Each number is 50 + 10 x the weight over its row's rms, rounded and kept within 0 to 99. Layers, rows and columns count from 0. The size before them is the row's rms in percent of the matrix's.

# layer 9 MLP up, 2048x512, rms 0.0513, rows 1724-1830, columns 96-127
098:42 58 41 57 70 43 54 36 64 57 43 62 34 58 59 62 55 41 35 44 45 58 34 44 61 43 57 48 49 54 57 51
101:43 28 40 48 55 49 48 46 63 57 42 56 65 60 44 49 66 52 37 47 48 59 66 51 49 65 58 37 42 42 51 50
102:57 49 29 54 52 49 57 54 53 57 48 62 55 48 44 61 49 55 49 41 51 56 59 27 60 45 54 54 36 71 55 54
100:57 50 49 68 70 47 60 59 63 37 57 48 42 34 55 69 55 40 43 51 62 51 43 44 57 48 39 37 45 55 57 54
111:39 54 37 55 38 43 61 56 48 56 59 46 54 47 50 64 38 45 59 39 50 52 49 49 44 50 44 59 42 50 48 41
105:66 47 55 59 57 51 46 56 50 44 51 38 60 31 34 53 65 52 42 46 60 72 46 56 49 41 47 34 65 40 46 39
095:59 49 59 44 55 59 77 46 46 56 70 15 46 36 39 40 31 30 46 49 53 32 52 39 50 41 40 64 55 48 60 49
095:33 30 43 71 51 38 63 53 45 72 55 49 47 64 64 37 50 61 51 54 43 63 31 32 51 55 39 57 52 63 52 47
099:51 30 48 55 51 44 55 62 75 33 61 39 43 33 47 54 41 26 68 57 76 42 47 39 49 43 46 48 43 31 53 50
102:61 62 46 60 66 57 56 44 63 65 42 52 62 46 70 66 69 38 58 66 47 52 59 59 59 36 52 25 65 42 51 38
099:47 59 47 72 48 60 36 48 45 55 47 54 68 48 53 39 60 66 56 43 43 54 35 36 60 43 41 24 48 64 67 46
110:43 47 42 39 61 32 51 69 55 48 54 43 37 44 69 57 57 45 36 59 61 42 57 51 43 56 53 46 40 60 33 47
112:66 49 44 52 93 52 50 46 54 48 44 52 35 65 40 66 56 52 45 72 52 38 48 42 46 57 48 52 39 52 60 44
103:54 49 64 50 57 64 50 48 46 25 45 44 60 60 60 60 41 35 39 47 46 26 41 45 35 41 57 38 39 46 43 51
103:58 52 34 36 56 36 44 49 54 69 68 35 66 63 61 67 53 33 31 54 38 51 49 46 72 74 59 55 58 52 50 50
093:59 52 40 55 52 47 80 53 63 61 58 46 44 51 48 52 48 68 54 44 54 48 55 49 55 43 49 63 41 56 44 49
096:48 47 36 51 61 45 52 25 49 52 49 37 51 55 58 26 52 37 60 49 54 36 31 26 30 59 30 51 48 46 58 54
085:46 50 48 34 59 62 39 38 62 37 53 55 60 55 53 67 55 41 65 44 63 37 39 35 47 49 46 37 44 40 65 47
101:49 50 36 50 58 46 64 58 59 51 50 51 55 66 56 49 49 24 52 46 70 38 38 37 55 47 61 62 26 63 44 46
093:35 44 37 45 49 49 63 52 44 55 62 46 43 48 52 59 41 55 43 45 51 44 60 47 60 45 44 65 35 57 51 55
098:54 37 55 62 49 58 59 67 52 61 66 54 34 50 57 47 46 62 64 40 48 43 45 54 55 66 63 49 41 39 60 66
095:39 44 50 46 48 54 56 34 29 50 56 50 55 51 44 67 55 59 43 38 55 45 53 58 56 65 63 58 44 58 38 44
108:54 36 56 45 70 54 39 42 68 34 43 46 47 32 62 51 55 42 47 58 29 47 45 33 60 31 54 52 57 65 57 47
105:51 45 51 36 60 69 62 56 50 39 38 42 49 34 67 43 54 49 55 72 62 62 67 49 54 50 56 37 60 42 59 64
090:63 46 55 63 57 45 40 61 60 57 49 45 54 60 46 44 42 41 36 49 21 64 44 58 53 33 63 57 45 46 56 50
116:52 49 49 38 62 39 48 55 51 38 39 55 50 41 50 44 55 46 51 37 63 61 52 52 40 45 62 47 51 65 42 28
096:50 55 37 42 60 26 54 45 47 57 60 40 41 38 32 42 59 45 57 60 46 46 37 31 68 26 58 51 54 49 52 48
100:46 59 35 50 50 46 65 38 60 54 54 27 53 54 45 51 30 36 65 54 59 50 55 46 58 41 27 59 43 50 64 60
101:44 43 36 48 44 52 55 47 46 46 45 67 51 47 60 49 45 58 42 34 45 43 50 30 56 44 63 45 53 53 33 54
104:36 52 34 52 65 45 46 46 49 52 51 55 62 67 44 53 57 47 51 55 45 62 53 49 73 58 54 58 45 62 49 35
105:52 52 39 47 49 56 76 40 53 41 43 53 35 37 52 59 49 57 42 69 64 66 65 70 61 48 54 38 34 66 24 51
103:47 60 40 47 46 57 66 20 42 48 42 38 58 34 48 66 40 43 43 49 64 51 38 44 52 49 55 55 59 32 46 59
096:59 60 46 42 69 40 49 53 43 58 50 42 42 34 52 69 63 68 46 82 50 68 29 59 53 54 57 69 47 44 83 48
096:65 55 53 51 49 47 60 63 44 61 54 42 33 45 52 65 42 45 53 51 48 51 34 54 66 52 57 56 64 58 65 70
102:55 51 34 49 40 42 68 57 59 46 35 44 55 58 50 38 60 69 52 67 36 62 36 58 48 50 43 59 48 42 59 24
099:48 64 54 69 42 31 51 22 55 31 51 44 37 29 42 40 49 46 49 51 62 58 40 41 60 48 57 52 57 47 57 45
095:64 40 59 44 44 58 62 46 39 49 43 40 50 51 47 66 55 49 39 53 51 52 42 41 60 58 64 53 52 26 46 50
100:51 34 57 44 56 52 53 49 52 39 43 56 62 48 50 38 60 57 52 55 64 65 41 54 47 60 39 46 45 36 53 57
102:53 60 59 47 51 59 29 35 33 47 49 39 75 47 40 62 58 62 66 66 38 65 43 45 53 35 42 51 55 69 75 57
106:37 55 33 63 43 49 50 62 46 58 61 63 34 46 39 34 39 45 59 42 49 57 54 46 41 64 39 43 44 50 73 71
106:51 40 52 44 43 46 52 63 42 42 50 51 62 57 56 70 52 40 47 48 40 64 47 72 55 60 70 34 50 40 55 45
099:49 50 34 56 62 49 47 39 51 44 54 54 46 30 81 57 54 43 60 43 53 59 52 47 43 53 62 40 53 52 47 32
094:58 61 32 45 54 67 62 41 51 41 56 62 46 43 65 45 54 37 52 57 53 47 48 49 70 72 41 31 31 52 57 59
107:55 58 50 49 61 44 50 52 42 44 55 49 40 28 58 50 36 29 36 52 48 67 36 35 77 39 51 41 54 55 57 43
098:61 67 46 50 54 52 47 57 44 44 44 55 54 51 52 51 26 51 54 50 44 36 48 39 63 50 50 62 54 51 68 47
104:52 60 51 45 40 36 43 58 43 59 54 48 46 42 57 61 41 59 44 36 50 71 46 44 51 50 43 60 51 56 57 29
097:56 36 47 52 61 50 41 37 62 56 62 28 45 39 70 47 62 44 37 51 60 52 61 31 68 45 57 46 41 46 36 65
102:34 45 38 75 53 45 56 57 35 60 55 32 49 45 62 52 64 43 57 66 61 45 50 54 53 56 60 63 47 54 66 60
100:56 54 46 65 52 37 39 36 44 38 42 64 54 57 55 61 41 62 62 49 49 60 48 48 47 36 57 60 52 55 53 36
095:42 47 52 52 65 66 58 60 46 47 41 50 53 42 39 43 71 59 34 53 38 64 49 46 57 30 35 59 44 39 38 35
096:65 38 46 58 61 38 57 54 63 32 44 32 58 28 49 63 56 50 58 53 66 44 56 57 54 48 62 66 24 57 47 31
102:56 38 44 38 55 52 57 61 57 50 61 37 71 49 45 46 42 50 60 46 50 48 31 47 42 49 31 44 46 45 52 47
100:57 53 48 32 46 37 53 38 45 66 55 60 55 71 45 46 60 56 55 54 51 46 49 52 46 50 41 47 29 64 36 64
095:47 35 32 34 50 36 58 51 49 47 54 74 56 49 58 41 48 65 45 62 47 50 37 59 41 53 40 59 25 34 67 52
097:53 53 38 65 53 47 58 33 39 42 47 56 63 39 57 52 31 57 40 49 56 43 59 51 48 41 60 43 47 50 54 65
091:65 37 37 70 48 56 73 32 50 40 39 42 41 36 52 38 51 43 54 54 52 47 37 60 47 53 43 65 44 49 55 29
097:39 45 49 47 45 66 49 40 53 36 53 45 65 52 52 57 49 47 58 56 65 36 42 48 57 42 56 55 35 23 56 59
097:53 44 49 42 39 36 58 48 66 60 54 54 61 56 56 56 46 54 57 42 56 56 46 40 61 62 60 52 40 51 60 54
106:32 39 54 54 62 45 59 27 48 49 57 52 48 46 69 57 59 38 47 33 44 50 68 58 49 69 57 40 27 30 51 56
102:46 53 21 42 65 54 59 41 53 43 40 44 35 50 55 62 54 63 53 54 50 44 42 39 54 53 56 48 53 44 48 65
107:44 43 33 53 49 36 56 60 59 31 38 58 43 35 57 36 39 57 67 51 61 35 53 61 58 30 54 40 62 60 51 52
103:53 53 53 57 45 41 57 81 52 44 52 60 70 59 57 41 39 39 57 32 48 39 38 31 44 35 52 35 38 29 56 52
100:54 50 41 60 50 48 45 72 44 35 45 50 58 60 33 44 49 55 49 41 48 51 71 46 48 46 65 62 45 45 43 61
079:34 55 45 62 56 61 56 29 46 53 61 48 63 42 41 54 54 41 36 64 44 54 43 61 50 71 47 35 38 37 56 58
099:59 53 28 61 67 44 52 37 42 40 52 55 61 47 59 58 48 62 42 68 65 50 54 29 58 66 71 50 43 45 59 58
105:52 54 50 53 52 53 41 44 66 29 50 52 51 39 54 43 47 48 62 45 58 48 64 54 57 48 64 61 26 61 58 57
096:57 46 43 57 46 50 67 53 36 61 50 61 55 67 47 65 53 36 60 54 48 58 41 61 68 65 40 48 45 51 29 64
102:44 45 33 61 56 51 36 57 61 57 55 63 38 39 59 60 61 49 44 50 62 44 47 41 52 46 56 45 41 45 39 52
099:45 52 53 43 51 48 48 68 56 66 56 54 43 72 47 46 56 56 43 53 47 53 57 38 51 40 49 44 39 48 36 66
099:39 55 54 38 27 60 41 51 39 61 44 61 60 56 64 47 44 46 57 29 60 32 67 57 66 38 54 43 48 28 56 41
099:62 52 39 50 36 49 47 39 48 38 41 63 54 45 58 48 39 43 54 63 69 49 43 46 56 50 59 46 67 31 47 68
097:55 52 58 54 52 50 53 39 18 55 56 35 43 52 37 57 68 48 64 58 45 52 54 58 41 59 54 60 50 57 54 52
095:57 29 58 55 45 47 39 45 43 52 49 60 43 57 54 44 32 52 59 43 47 47 31 45 51 49 61 40 36 46 52 62
098:57 46 49 36 60 49 74 44 63 56 57 47 54 51 46 48 33 44 65 31 31 58 50 39 62 65 55 72 39 38 53 54
104:36 59 48 78 53 51 44 45 51 47 55 35 60 30 48 56 55 50 35 53 36 43 53 62 53 47 35 44 64 45 59 34
095:49 45 63 50 48 43 44 52 50 59 53 55 57 67 67 54 46 34 40 38 50 63 60 47 75 53 65 48 44 33 42 59
101:53 58 38 45 51 55 54 51 49 34 59 61 52 53 32 44 45 40 66 55 62 73 51 63 34 56 48 58 54 40 52 48
104:54 60 53 67 49 43 37 49 33 46 35 37 67 59 52 46 48 51 58 42 48 57 38 57 63 34 55 38 46 41 54 43
101:53 50 48 38 33 47 60 36 52 48 39 57 54 60 65 58 44 52 49 54 48 56 37 43 58 61 48 55 46 50 48 42
100:48 40 40 53 59 29 61 48 53 36 51 60 47 46 46 51 52 35 43 67 46 60 56 30 71 37 67 53 46 41 27 30
111:72 54 46 51 56 50 68 46 65 40 46 57 53 37 35 62 51 41 48 63 50 58 53 40 54 41 43 48 53 63 49 52
100:44 58 39 42 46 34 46 58 54 43 51 51 33 52 55 58 59 43 56 45 69 47 54 37 29 56 69 66 43 55 57 66
106:73 29 42 47 64 43 53 50 51 52 49 49 56 55 39 57 58 24 43 49 76 41 59 41 62 46 54 39 48 55 46 50
096:38 58 45 45 40 51 43 34 59 47 52 47 35 39 75 45 46 38 38 48 42 53 27 38 58 47 55 67 42 35 53 45
099:44 62 44 59 48 46 43 49 68 44 45 56 45 47 55 50 41 57 41 60 56 55 40 44 53 42 55 48 38 59 45 37
099:67 41 27 58 42 57 55 35 61 30 48 32 40 40 51 60 62 46 52 45 51 36 42 29 49 62 52 56 56 47 58 65
100:61 37 36 37 34 53 49 46 60 49 47 42 62 51 56 67 61 37 60 42 54 52 43 59 42 64 48 46 63 55 68 57
092:54 39 49 56 33 64 49 37 38 71 63 44 40 57 55 74 32 43 41 32 51 49 55 42 71 65 45 59 54 64 59 65
108:46 63 57 40 45 57 45 59 56 42 52 46 48 42 57 41 47 35 61 43 53 57 47 54 53 35 50 61 59 48 58 45
095:41 29 59 64 53 51 64 40 40 39 39 49 43 38 61 73 78 37 51 57 50 68 46 45 70 54 56 41 45 55 43 43
100:41 40 39 45 50 64 52 44 64 52 39 54 53 38 45 52 61 28 55 45 59 54 43 47 52 55 46 34 44 51 47 54
105:40 37 38 68 66 50 33 61 55 48 58 62 58 54 88 69 54 48 51 33 61 41 44 46 51 46 68 60 51 46 39 42
099:44 52 37 69 43 56 78 54 50 60 55 43 52 42 43 41 37 50 62 49 70 57 52 37 76 24 35 46 50 42 52 56
100:45 59 42 65 47 46 52 55 57 31 41 45 47 57 50 59 55 39 58 59 57 60 49 36 43 42 36 54 52 48 62 56
103:38 61 38 60 50 35 52 51 61 48 54 25 53 52 50 78 53 48 62 38 64 59 62 56 54 45 48 61 39 56 45 43
099:39 50 54 63 54 33 33 44 50 48 60 35 48 50 48 46 50 34 47 64 62 41 66 30 61 57 40 78 53 50 39 39
093:41 52 44 34 49 52 55 57 32 49 51 49 61 61 50 51 72 47 37 39 54 53 43 52 36 41 38 50 54 34 39 39
097:42 48 60 45 63 32 66 68 34 39 24 57 56 47 53 51 61 49 55 58 46 60 53 57 47 49 66 36 46 46 54 46
075:53 42 37 54 45 46 59 77 41 58 68 63 42 38 49 60 46 51 66 57 71 43 33 51 62 50 54 28 39 45 44 50
109:69 61 60 57 53 55 62 41 67 48 51 38 50 67 41 52 48 51 49 62 51 40 50 47 46 44 32 55 53 62 47 45
107:29 57 38 42 52 48 31 54 44 36 67 48 37 45 42 61 38 47 54 58 58 44 45 49 42 63 56 47 26 48 49 58
098:41 40 60 69 73 44 40 47 48 39 48 49 59 46 38 47 43 54 53 33 46 42 47 48 29 63 39 45 38 42 53 52
094:54 39 63 56 52 45 48 41 48 38 46 65 57 50 44 54 60 48 43 55 59 47 49 33 58 39 40 32 28 50 61 42
104:51 48 45 49 52 45 47 44 40 39 35 45 59 50 47 48 58 56 67 58 53 38 48 54 47 52 39 55 52 53 34 54
095:57 59 44 52 47 72 39 42 47 40 28 44 66 49 44 60 43 51 46 40 36 55 44 38 45 51 53 42 56 55 54 40
106:67 46 53 53 56 59 61 36 35 60 45 53 39 42 70 48 55 46 59 68 43 46 45 59 48 65 42 52 52 45 45 52
098:52 53 52 64 58 34 45 31 58 56 54 53 46 67 57 33 58 32 61 27 45 67 71 53 48 73 44 46 38 47 54 51
# layer 9 MLP down (transposed), 2048x512, rms 0.0488, rows 1724-1830, columns 96-127
099:60 34 60 67 58 59 49 57 42 71 47 38 51 42 54 45 43 60 37 41 55 41 64 47 41 48 45 47 56 46 50 52
098:50 56 68 57 45 56 55 63 51 38 56 46 49 50 40 43 66 50 59 45 47 38 43 40 52 46 61 49 61 50 55 52
107:36 37 44 63 46 58 67 59 45 46 47 56 50 52 51 60 49 55 50 48 55 35 56 57 53 52 54 61 69 45 74 54
104:64 41 62 50 47 45 56 42 62 44 31 72 38 56 69 56 54 32 54 35 32 68 73 74 42 57 55 35 41 47 61 42
101:41 47 35 49 31 56 32 45 42 44 70 64 43 31 35 67 37 40 64 62 60 54 57 43 43 39 47 59 75 58 55 53
103:54 56 51 43 49 59 56 31 54 61 55 53 58 53 71 59 60 44 38 57 41 48 56 41 59 60 25 37 30 57 57 52
095:31 41 38 49 59 24 43 75 58 39 50 62 62 55 40 46 55 55 56 41 56 65 53 58 63 69 56 47 58 38 57 59
095:41 67 40 51 47 56 65 48 46 47 38 35 49 55 43 62 49 44 51 58 57 28 39 34 42 52 48 67 46 61 46 49
092:63 34 49 45 28 51 54 43 56 53 55 40 28 57 35 50 67 63 46 38 44 26 48 53 23 46 50 46 67 43 50 54
107:57 74 62 45 64 58 48 53 48 29 34 54 44 61 40 56 36 35 44 41 48 36 64 59 47 57 56 50 48 31 40 55
107:46 50 40 61 46 51 77 54 46 60 69 41 66 52 46 41 52 52 54 65 45 56 58 53 53 42 59 57 43 68 48 50
104:45 38 72 74 55 54 46 41 65 50 54 33 58 46 55 46 49 45 40 49 67 64 57 53 58 58 67 37 61 56 50 56
104:55 52 46 57 42 45 44 39 52 59 58 46 49 39 67 53 59 36 54 53 43 49 53 63 77 47 59 49 62 38 51 28
103:51 52 49 53 54 63 49 69 56 50 47 49 52 56 43 52 53 44 52 31 51 43 70 50 46 58 62 42 44 45 65 63
100:33 45 50 54 47 42 58 47 53 50 33 61 64 42 43 65 50 46 48 48 52 44 49 46 56 45 56 39 44 42 55 49
094:41 57 58 50 59 52 47 51 56 45 35 46 56 44 52 38 47 42 38 73 51 51 77 59 50 45 63 43 41 46 28 57
098:33 40 34 59 63 43 56 61 57 42 65 58 53 54 33 64 75 47 66 60 37 57 60 46 65 48 51 46 56 62 48 56
086:58 43 59 46 51 48 66 65 40 53 42 65 54 43 63 53 52 53 47 63 59 47 47 46 53 54 50 36 37 47 42 61
106:47 42 59 41 43 48 61 50 32 33 51 49 49 52 45 53 48 41 35 44 61 54 66 39 56 57 32 39 66 59 56 61
099:46 60 68 51 39 72 67 51 41 40 48 56 71 33 45 49 54 42 42 38 37 50 64 48 44 58 48 45 78 42 55 53
100:30 46 47 61 40 62 71 47 47 61 50 50 59 47 39 54 61 25 66 22 46 57 51 72 48 52 46 47 58 46 45 46
097:55 55 63 50 69 51 47 33 50 40 56 53 69 69 39 50 44 52 61 54 41 60 37 43 50 44 37 49 45 56 46 47
108:64 53 50 56 57 53 43 44 52 67 42 51 45 49 56 46 43 68 44 42 39 33 45 59 57 46 59 67 53 54 74 49
106:31 61 67 54 42 46 64 61 66 71 52 53 57 45 51 50 51 51 43 45 71 59 53 51 56 44 50 54 40 47 44 47
097:36 46 36 46 45 58 44 35 51 42 51 53 40 57 53 66 46 48 73 60 68 53 50 43 36 66 35 41 59 54 51 48
104:52 45 41 62 59 52 55 48 45 36 40 48 49 46 49 54 54 30 53 59 41 55 67 55 56 45 41 29 48 56 53 43
098:45 42 48 52 40 64 52 65 43 65 62 74 40 45 67 45 47 59 39 45 60 41 64 50 46 63 40 47 31 45 54 54
098:37 34 47 46 27 70 40 52 45 58 62 72 65 54 67 26 70 52 46 39 46 52 33 64 62 51 59 53 37 45 56 64
095:58 72 46 70 52 68 56 55 37 52 52 45 61 48 50 47 50 66 49 39 37 60 60 60 44 36 62 48 48 51 64 44
103:31 43 48 45 45 51 41 61 62 59 56 59 46 39 34 42 43 60 63 59 38 57 55 44 66 54 41 51 55 37 44 54
119:52 63 52 38 47 67 46 55 61 43 55 43 67 48 50 44 47 59 59 63 58 65 52 66 58 48 60 54 55 67 64 55
102:55 44 55 64 51 39 45 41 58 44 55 56 63 49 59 48 48 59 55 41 41 46 61 38 46 36 55 43 56 45 39 59
100:55 57 50 55 62 61 35 34 42 39 66 59 46 54 31 65 37 46 58 47 58 55 49 34 44 58 57 54 44 56 42 40
094:46 67 45 76 43 42 48 27 49 55 45 42 51 52 43 23 64 47 37 53 46 42 47 63 31 37 34 43 37 51 44 49
090:43 43 43 66 51 58 46 61 31 30 61 64 36 50 51 59 38 51 43 44 46 50 69 58 42 50 42 66 45 65 40 62
105:49 38 53 50 49 46 53 58 50 53 60 47 57 53 39 41 49 59 47 40 42 49 55 63 48 52 48 55 55 50 59 64
110:51 46 61 54 56 46 47 45 35 48 41 49 62 34 57 74 51 50 59 37 64 51 43 25 36 50 45 57 58 45 55 49
096:53 29 57 48 50 37 43 57 33 43 48 64 53 51 53 69 41 47 39 37 56 59 57 42 54 36 58 37 59 48 34 49
105:54 59 54 52 51 61 63 41 44 40 51 64 42 33 38 40 51 62 47 62 40 35 52 59 41 30 49 58 46 31 43 42
099:55 51 44 53 46 48 50 41 47 73 54 36 47 40 27 51 45 59 62 42 37 58 53 63 47 45 47 49 48 36 52 35
099:33 56 50 56 47 63 46 46 49 54 52 56 70 51 42 63 54 47 48 51 45 60 59 47 66 54 38 65 49 59 25 64
099:52 41 60 62 43 56 40 49 36 40 56 60 51 60 59 45 50 40 48 50 53 48 54 42 48 49 52 50 51 56 30 43
099:50 46 64 54 67 38 45 54 49 46 48 62 50 49 45 68 52 57 46 68 59 33 62 56 64 48 49 50 50 41 47 63
105:46 60 46 42 45 37 55 55 52 54 45 69 46 52 36 59 54 47 44 36 60 48 48 51 39 50 50 62 46 35 38 46
093:51 58 72 50 31 57 44 53 53 74 46 63 50 42 59 42 51 35 76 43 38 61 42 32 33 60 43 29 41 60 49 35
092:52 56 61 55 39 54 58 48 44 50 46 47 48 51 55 41 40 63 46 47 59 55 64 33 68 42 53 41 28 46 36 36
094:34 58 37 80 42 54 45 44 38 50 75 51 48 54 42 55 38 51 58 55 41 51 51 44 54 57 47 56 38 66 56 49
098:41 56 58 28 47 36 54 47 41 38 50 51 46 57 53 34 58 45 41 52 45 46 27 44 47 55 50 45 56 55 38 50
091:45 55 65 42 44 41 42 64 54 57 57 40 56 54 46 39 29 29 72 50 47 55 62 60 48 50 46 28 58 36 62 54
098:52 48 40 59 47 33 50 51 40 55 34 50 42 49 50 57 42 51 54 42 48 54 48 53 58 64 39 24 29 63 59 41
103:40 49 70 65 43 45 48 61 44 37 58 55 52 40 38 46 46 42 61 47 36 42 67 46 72 53 51 59 56 63 65 62
093:61 47 52 71 45 39 39 46 31 54 44 55 43 52 41 52 63 55 42 48 44 40 59 55 44 54 70 49 42 48 68 64
094:55 40 67 38 41 34 59 63 42 56 60 62 34 61 52 51 56 57 44 57 50 69 63 49 50 38 60 56 62 53 57 46
095:42 72 57 48 47 51 50 58 53 42 48 37 55 34 40 56 32 39 33 23 52 52 72 42 51 55 70 26 71 64 29 45
090:43 49 57 53 35 62 32 56 51 35 70 37 52 40 54 75 47 37 59 48 27 63 50 66 54 36 53 55 47 35 44 43
092:42 47 55 31 25 65 54 45 58 48 40 56 30 32 52 61 42 56 47 70 46 52 32 60 55 35 52 24 47 40 56 61
093:48 42 37 50 45 57 56 52 51 62 33 36 57 63 48 40 39 42 42 50 66 42 50 43 42 54 69 43 55 62 40 53
101:49 42 50 57 54 59 43 61 57 52 52 45 55 51 46 28 59 42 58 56 37 66 55 47 61 41 59 41 63 62 57 51
105:48 49 38 61 63 37 47 61 58 48 50 45 53 42 27 22 49 37 43 52 43 76 42 49 41 35 31 38 51 74 53 38
097:70 40 51 53 53 65 61 55 37 50 56 61 47 61 37 50 58 56 54 54 50 33 60 77 38 56 43 44 46 52 51 53
101:41 57 50 60 53 53 57 58 55 46 49 43 60 53 62 55 56 44 43 58 57 48 64 55 41 40 46 49 52 49 47 54
108:47 44 34 48 37 29 40 56 58 49 60 57 50 62 47 46 10 59 35 58 59 40 53 51 62 71 59 45 55 50 59 35
096:25 66 42 52 48 49 48 61 41 53 58 80 46 59 44 50 32 51 61 57 64 54 43 40 46 42 53 47 36 51 29 35
103:53 50 57 64 54 25 39 36 51 47 54 58 46 41 66 50 66 40 47 52 56 40 39 48 58 56 68 63 37 41 42 50
103:38 49 51 47 41 65 44 40 49 49 36 68 49 56 55 43 53 60 36 57 41 45 48 62 53 49 45 57 54 49 52 52
112:48 48 51 38 47 72 50 39 42 51 57 49 42 47 27 48 66 49 41 71 62 58 38 60 56 53 46 54 45 54 65 51
088:60 74 59 44 34 57 48 37 37 43 40 49 54 49 45 44 45 52 55 47 51 48 44 61 46 44 62 23 38 56 43 52
105:52 62 38 53 61 39 43 42 41 44 53 59 47 62 35 38 57 48 42 43 43 46 58 41 61 40 66 58 57 28 40 35
101:52 35 53 48 50 58 65 44 57 55 45 47 59 41 34 43 52 53 80 70 66 53 28 70 51 45 51 44 32 52 63 57
102:47 58 51 70 52 67 62 71 56 57 59 44 57 54 49 47 53 75 58 33 33 41 51 41 51 44 72 59 64 69 56 69
097:51 44 49 41 60 62 50 64 52 67 55 40 41 28 59 42 64 51 51 49 44 58 66 62 39 59 37 45 46 64 37 55
095:50 20 42 34 64 55 55 43 51 56 48 60 57 55 61 38 50 59 63 52 68 53 52 64 48 64 47 69 57 37 50 44
094:51 50 53 43 67 66 55 57 47 53 37 40 67 59 51 50 34 56 38 59 62 54 57 49 48 59 48 52 46 57 36 37
099:41 50 53 58 55 51 38 54 44 42 59 46 70 58 54 50 60 61 42 61 57 45 59 44 49 52 38 41 47 53 43 56
108:39 73 58 35 64 43 44 53 60 43 60 38 43 32 56 37 65 57 51 41 57 66 45 58 51 41 48 57 55 66 53 50
096:53 36 37 44 71 55 55 50 43 49 44 43 45 42 37 64 46 70 51 61 50 56 51 55 42 42 51 56 43 57 70 51
106:60 47 66 41 34 45 57 44 44 50 47 70 49 50 56 69 51 39 55 51 51 48 33 28 47 53 57 48 50 55 52 52
113:60 49 49 40 42 35 51 34 58 55 44 56 32 43 43 48 48 55 51 60 65 47 61 30 56 23 38 65 52 49 30 47
100:41 43 53 55 57 37 37 50 68 48 40 62 32 68 58 51 57 71 36 53 47 50 31 45 64 55 53 28 31 53 45 51
093:60 50 57 61 59 39 41 57 64 52 44 50 58 58 49 56 41 29 43 46 55 54 24 36 31 57 57 63 68 33 40 49
103:58 39 53 54 48 67 48 71 50 61 53 34 74 50 56 39 44 42 53 56 50 50 51 60 44 46 78 45 51 59 51 39
098:70 28 47 43 46 59 56 59 56 45 53 49 62 48 47 47 61 61 36 49 51 55 41 39 55 67 54 37 46 43 31 37
101:45 56 46 47 45 44 56 57 46 64 61 56 59 53 56 46 51 61 42 47 38 61 49 72 52 58 38 44 64 53 52 53
088:57 50 35 36 50 52 50 50 60 53 46 30 42 46 47 47 68 42 47 48 51 53 59 44 62 45 55 54 68 32 31 49
098:58 29 36 47 61 61 41 52 45 48 50 29 60 72 52 46 61 42 66 67 46 65 52 57 42 64 44 68 47 38 50 53
093:56 41 64 52 50 43 41 48 47 46 50 57 54 45 32 42 69 26 53 32 53 28 64 44 37 45 53 59 50 53 34 52
104:45 47 52 44 64 39 49 57 47 67 46 42 55 50 49 47 47 49 52 59 53 45 53 46 51 46 48 52 54 45 27 47
097:68 53 85 51 65 47 44 53 60 53 52 74 69 62 33 39 59 43 60 45 46 49 56 55 46 38 41 45 51 40 52 63
098:38 50 52 61 36 53 52 54 55 66 49 37 45 33 60 57 59 49 46 55 51 46 55 34 50 54 60 58 27 49 45 44
095:39 53 75 40 44 70 34 76 56 49 75 38 55 40 61 58 53 53 59 48 42 50 54 41 27 50 50 51 51 54 55 46
112:51 53 55 40 66 31 60 54 64 51 43 46 43 51 56 46 43 77 78 60 55 43 57 57 39 38 55 54 51 56 47 62
104:44 51 57 38 35 44 45 46 66 37 57 33 59 58 52 55 38 47 43 34 47 52 33 38 41 61 53 57 57 41 53 56
101:36 43 72 38 51 58 56 40 43 33 61 51 56 57 52 47 65 40 37 44 62 53 46 51 57 48 50 59 52 57 51 51
100:45 38 51 46 43 66 44 40 61 28 55 53 54 31 57 43 57 38 47 54 49 68 25 36 62 75 51 31 66 51 39 62
098:56 43 65 52 54 48 64 57 39 68 49 39 50 40 61 46 71 60 39 61 51 65 56 63 45 47 36 31 64 38 40 44
098:48 46 54 54 65 57 51 67 57 53 38 54 55 50 51 36 62 42 26 44 54 50 55 51 32 55 47 49 46 38 36 55
096:45 54 32 57 60 51 50 48 48 51 48 44 50 58 48 64 34 55 37 42 53 36 66 56 72 46 76 59 37 57 52 42
104:45 62 27 56 51 42 45 51 62 61 54 57 47 57 44 48 49 38 38 52 42 63 46 53 53 46 54 52 68 32 43 47
097:46 44 46 54 49 55 66 42 46 49 50 54 39 35 57 52 57 43 53 61 55 53 44 36 64 61 41 55 44 59 49 45
102:45 50 47 24 66 39 26 43 51 66 55 40 70 42 41 44 46 55 42 40 52 44 53 55 48 42 51 37 41 42 43 29
113:46 57 58 71 50 67 71 43 47 54 67 55 45 71 38 43 44 51 66 45 48 52 45 41 29 49 50 40 53 40 48 48
099:52 55 46 48 59 58 59 48 53 46 51 64 48 50 63 62 36 61 53 49 47 35 59 70 54 61 42 66 29 42 50 41
086:69 49 54 37 52 46 44 60 42 52 43 41 46 36 53 42 55 49 47 78 37 52 34 52 48 68 41 53 57 51 42 58
109:65 48 39 71 69 62 54 36 46 57 55 54 45 38 50 48 41 45 55 58 60 60 45 44 55 34 44 62 63 53 45 61
091:48 50 66 40 42 55 70 67 52 56 60 39 42 36 61 55 38 42 40 61 53 36 60 62 44 50 66 52 34 44 55 52
094:46 65 54 53 62 60 36 34 56 52 50 50 51 48 41 44 51 60 31 44 52 57 36 30 48 38 45 55 35 67 64 63
099:69 28 42 54 39 38 43 33 44 49 62 47 43 44 71 39 51 55 39 59 34 62 46 57 56 62 70 69 53 42 59 48